config = dict(
    head_dim=32,
    vocab_size=4096,
    beta1=0.95,
    max_grad_norm=2.0,
    warmup_steps=200,
    decay_fraction=0.896,
    decay_shape='linear',
    train_tokens=112700000,
)
Each number is 500 + 25 x the weight over the matrix's rms, rounded and kept within 0 to 999. Layers, rows and columns count from 0. Numbers have three digits each.

# layer 5 MLP up, 384x96, rms 0.238, rows 339-383, columns 0-95
505493505515522501517506507517463537527504490502517489467485524531462560542484513467511512464467506480523497474499483537500485488536472491511536475497519472479490493504490493473539529521455444575526474469547513493508512518504520488503507501482542516486488466503466510515510502520487469510
481481496477495469479463480500534540497532440483518539515504508530496522487471504520514536515521498536499501499502484477506479531513488530507506480481501490473500501516496522462494518513504503528487509491527494476478505490527528524526477517476469472493469511531464512487485500501476527530
503497515525508492455527489538508541499549518519526522535483496487478472461516519512513454500479508509495546516463563478484453500524528498508481476466493454488473497476483493528551528504491465499494461458485510507489495547506514479532499463504458499481449518491486482516551490504485533506
504524488518492512536511509511531519500508501536493478496467540459514544525536515474509491482549550472497520476531479486481527532392512525507483468487524501484543557465494537520474498459509501538537529500506524523482497499523511532510504483507511490508533495457458483494505493541496490524
449501478503501541487512506527455520468501490487473454488477536465474496501515507494529555529508507525514509504505513510487480477500485518494460462461495470489510486501453507485495502465520466459521475498499535501507522525500506508480486488480544427552501505493468519479457513528477519491
519534524520527478466512501548494526512517530480497507516446490492526518482457528484544470449487535527526472510530530514470431477475513471493534497503487488508523519519491485485503472523475437521496523468554533500491507441511469516481523468517516467488534515490521486509509488491496525497
547453518503543493521488487494527535498494501522507465518466480536518466517477480509491501502479484474535502509477520455525491467492472481544493470520484495451503477503512482507513487494509541549515498500528507503469461505522514489505470527486474530511503518537484529520534518483456488522
497508478476493478457580511492459488497469547493547539474499477521466523504508526471548518495498517496506512490505474497512520575516454482525460519508496505474532515482571510472490506490512512498464486497465482514516488538487522503550486492471459492451495481500512495510505473473550508485
467492571535463497544530512471503510473462485547485457536465497510486535511476500471535502505506533492485485528534570508482518482478463521499522477552527495487486534559459499549464498483479509513457526464473524491509462480530468478534505497510525485484521544486470546538500532474510461508
511533498518484544470471521495487486497450504488468503538473495497500518485489504504537514523492493494526498491500445525490516499442469509471537493452467501505505505533500535506511475532492514534468483504497536516535459503516496529527510526525494497493488486502499512481487510494505529505
536496521512459514531576509525483530507519521467524464527536471506474527473503517476500486472463474533495490476511508477517478490565523522529485524515537493521509489507493508521541565475526524492561502477487532459508500486542541523486552515534458507502493453523486515542497522478512525474
486541459526579518485485493457490475474527493514528509495523486498520532498496499449513450513462479486517548467454532474479503547509472522506509506492546439486499483499469501507460538472471470525476496513481496474500521475446493487510473501493504465463530515480498547478497507517513509492
525473508504480535515492494457451502525467508454473488506511503477503494519521501479510488557507474514458474496488504503480516522459509489505499489526521553512492456520490498460492532502465519500464516493553527482450505502491528496535493463510488496502480511496490504513491526534469504511
494502480534497471473552511471556479470506470437525518553502500485502503526454521511437512567499528505524499537555504491494508486488470509494512480461466541507528467443484480515528475500505460446545552459466536499562512474577510498514443522523466516460497495570492508536477464481491491490
529503505514482494497495474499490522475489508543493472534502506487478525531475499473515488503490536452460479482481483489483501478488477500494502448544490550512498514502507494459493501474494461509491502518487468477496505508451512482541476473509488466511465496501475499484503490525468469497
512494507473521491540536495478480513534528499504474470490495552497594541515514537507498444552498498578528535505534529505532484409561490490515557485543492445510472458455523462450546510490455501474474531501479526483479463468480522498518501538547473516540518472456467555483540490505532487484
529482522543507494526474564541510488543507516510501498479480528538501535578497501474446499487472493506516491504461511490497514492491492513531520513590475465537486500425481485468548517513504525516520512528464500478517484475462515551510483516488472526451517468481468524480464554495505499501
499485513521477509509487492497522540506548494496533463483507477532496525496499524493542488481522472520517549490496435455566511462483461551471504473471498498480446487507482477520493510479507494513479453500513517482515508495498506500487502458524518495477527527497530430489514440502467471511
488491490481495524508519490517492539505490503518492502493495496502502528465486503464490508485447508545498500478507500501485516517510491510497493486506512485501492467536506502483522465489480476464457503497519490485475517500461461566499562527417511504425500524491478492508525484519532517513
521429485504472495506440475486495476481506498479493482499458525518502536531521454481519506492474556498504523497511512450505498543500477483508495481472471526492522462488472512506551480504496491520513476477523515492468461530529482493505511511504502516502498514510511521520473496485501482480
491517521508505548486518495491478499478477480525518494497493513482518501513521484521490510476517486532521498489498505487467500469503485494512531510537502498485532476509531567453528495515499533499505514483503488496480461475513530479493476471473466546471493521499457522474508534524533469498
463480516533500482582516528472551486489442506529530512534480490496517508535453487464474491485526516516490483492522482458513516504483479517512525497538495495490468495539525505522482520508489500507506539494508501499515495519506514473520522501476506490520467487478501559510497518469480502473
494544493505528483491492525519482534513540504482514501469496481471485528458464504502514477492480515464529501505520502481519520506512488489510522445529503486501457455468464484490474531453513497421495501513483517467462502463486530534517517512513506495525545464490477519497522463484485464492
458533506506463495444474506531461531514501493466516498463484531506469536496479523494518539508506508526480515442542476468529493493551516533535549481440497493514492513445549512523499439557468478499508511492534515486495539501514523464505449468463502521466497466505513512467479529516536513498
498533537481527526504472501511516488452524502506502476502506483498495498492477517484473489476522444505508542482463545484501502508520485496482493517480485529514529506492511517475502508503456517514491487466488493510520440501495500539522519524521499513576516528501514505461501545538529514453
487499467536524480505517508523500518506531516464459474538569499504520520558529494491499538534507463473532498494534508495531501525464517488505537452531454511492529541504551505435494493541525488495511510543497545556482484508468459519523529518475458485508479519481510515542480512485534481514
467480475511533486494473504455498498531528545521520489485492489470495528513505474533464457492507512492491535487494542477524479538510501514508505513483507498497472513477490507553508541475533510514530512463510477521481487490519511492473497492486476492504481441494481519533494476504508481501
480503467553494505517501506533422522466483506544483461477499526503531501517495523456524504537503508473504514472493504488507529477551505492468522486453523496492493524495483484498450490471502468532493467422511523507488491491501531512495512477540492486499481546512500510482509488539491486481
483481503463528507518474524501504542488488494492507472495456525561492529513479462518468505449539517510489523469510522558564539486474468513539508520488458550512474512473487468464548494432465499549497494476494522519506430506461471515499518510454514498488525487505475542486482503490499543509
475479481533472504505506539519483522535511539467491523534535434505470481529450515514542448517460517510558548462556503462522520503487532502488472530501582518491459498502535529511513507503447503513465480480502446519515483483515508467494534513488482502478538495519557482522491472526493506516
473529499478491473507484491490483515480507492490519488480494498498515497518489525524564493519451502536486563486494451522512470465542478475495537482491514545454504497512540526468517464545470554500528474508464504521485513495504506529491473481512543531499556473513480516501476490516499493481
521516486476546518499494522492496506483481518493482503492481470461507487498487539488509487480487503545474459473511501491474525487513481554488542500506508533514489484539503505510503547551492466544501523488475484487513486509498507486494480483435521533484453449503460507497506526520509496538
513462508479504499480559558529545534483509507476537509566454503513548570540532491522478461535511517499473482484503509486471471445489454532514537429486479545476515480507474526453482479538527521490502544488552499548504475501487451460518491507529500474499439449484456539516539417548438452505
546518494492521496542535485476531494554488515441474485539496494484538438488471546539505486555489504524493482517511505501516504472520504500502547464526547493490466496474546475479486529497490455503467543483492478430524494492492496477477454493557488486490524509459496522469507483508475494519
506495487492530542551525505509524494505482471464511505470479469499533536536536468474526476485498471482526502515514515495524483525524460478504529477515519470483497546481543485520499494515498498546503499490507478507499513503498477525509468472501467461527500483532538484562478501497528519528
570474516540513493483520489478524509531492467481484538511488534534497475502503501480542486487493499478446506504534510500490527492476541518497518492488431449526513528461538516472483513468479475506456529471504503521505504495495487476530497493487507493461520486507466549508503485491514548490
542497515467486500477517516484482510477506525510480440493469492496492460514499530494471490508492442534515485438493516474491532512527514503512450425490519503517473443490475465519504525491474510513510523488509519503482507485519509513496484456494509559465507550449466514479542501519502514479
487510496478510552510527510466548522518438474462509489507529535518490532525501503483513507501528489493527494462473506479512465501535477532465491543506467495468502484512522464494564527510481543503488504471482541515473479503487538510513493471452516478491499468526488463519507485516505501513
491483447507509510540531546480480464507475517542484473489490523496435525518482513469546531501491465509496507522506509493476543495506519473505541492519497526570491484525515527491498496460459490528488499479520528486509485494445513516553512523534505520506519523461459475481478501534534531523
491487551478489481532488491465532522516468504519500513522541515474529486538495481455502506478478493526503485483505524492523524535539533504491542520470504463512525492481505507488559474519464496505504496496458525463462484531460517526516466573477522503524428532477504492482475540464531451535
489504488516538511501485459489466518516497495455550529504488474581532536493498478519501491472467463497479522476513524459492483493479498535480530484474500462480514490520541547500528554526493510506480488441504519475523510503499477540498507506491507489486523468516481467492487479487424505523
503475537563471471470482504482475562515519456507541503521479518521518507460500529518560502431486496491488513461502506459486495524494489508535479487483463469482489531475541469498477488505477529470506485462550497504454501494484544491569488482532501519511498455495467499483472556448503485537
473501510503490529474524530493473523428540524525470489519471478506501477489467539477538487526532537510512465501502490524530510499478511472493489474511510467523547527463510471509477456488497472516460494466472473517540524491525530476519472529462524493503469539475506502470476475515530542488
441491529480483492473490470486478484506485494488475471497489466516509493517481556466516498510516560499516484524503480494479465511483487518546481493460428523533519494503493501509488521498459477506482515499508503491501480526468475512480512507505549501444518516497499491516475510539484490484
466513449438505492491460512493467535500520494473514473530493508506455480469515496522505492528477550461455525511480506499491481494480456463504487510482523524462499475481533543539546501526454517506489520554483518496502509506492488473496449499481471525481502504498501507514505510486481496511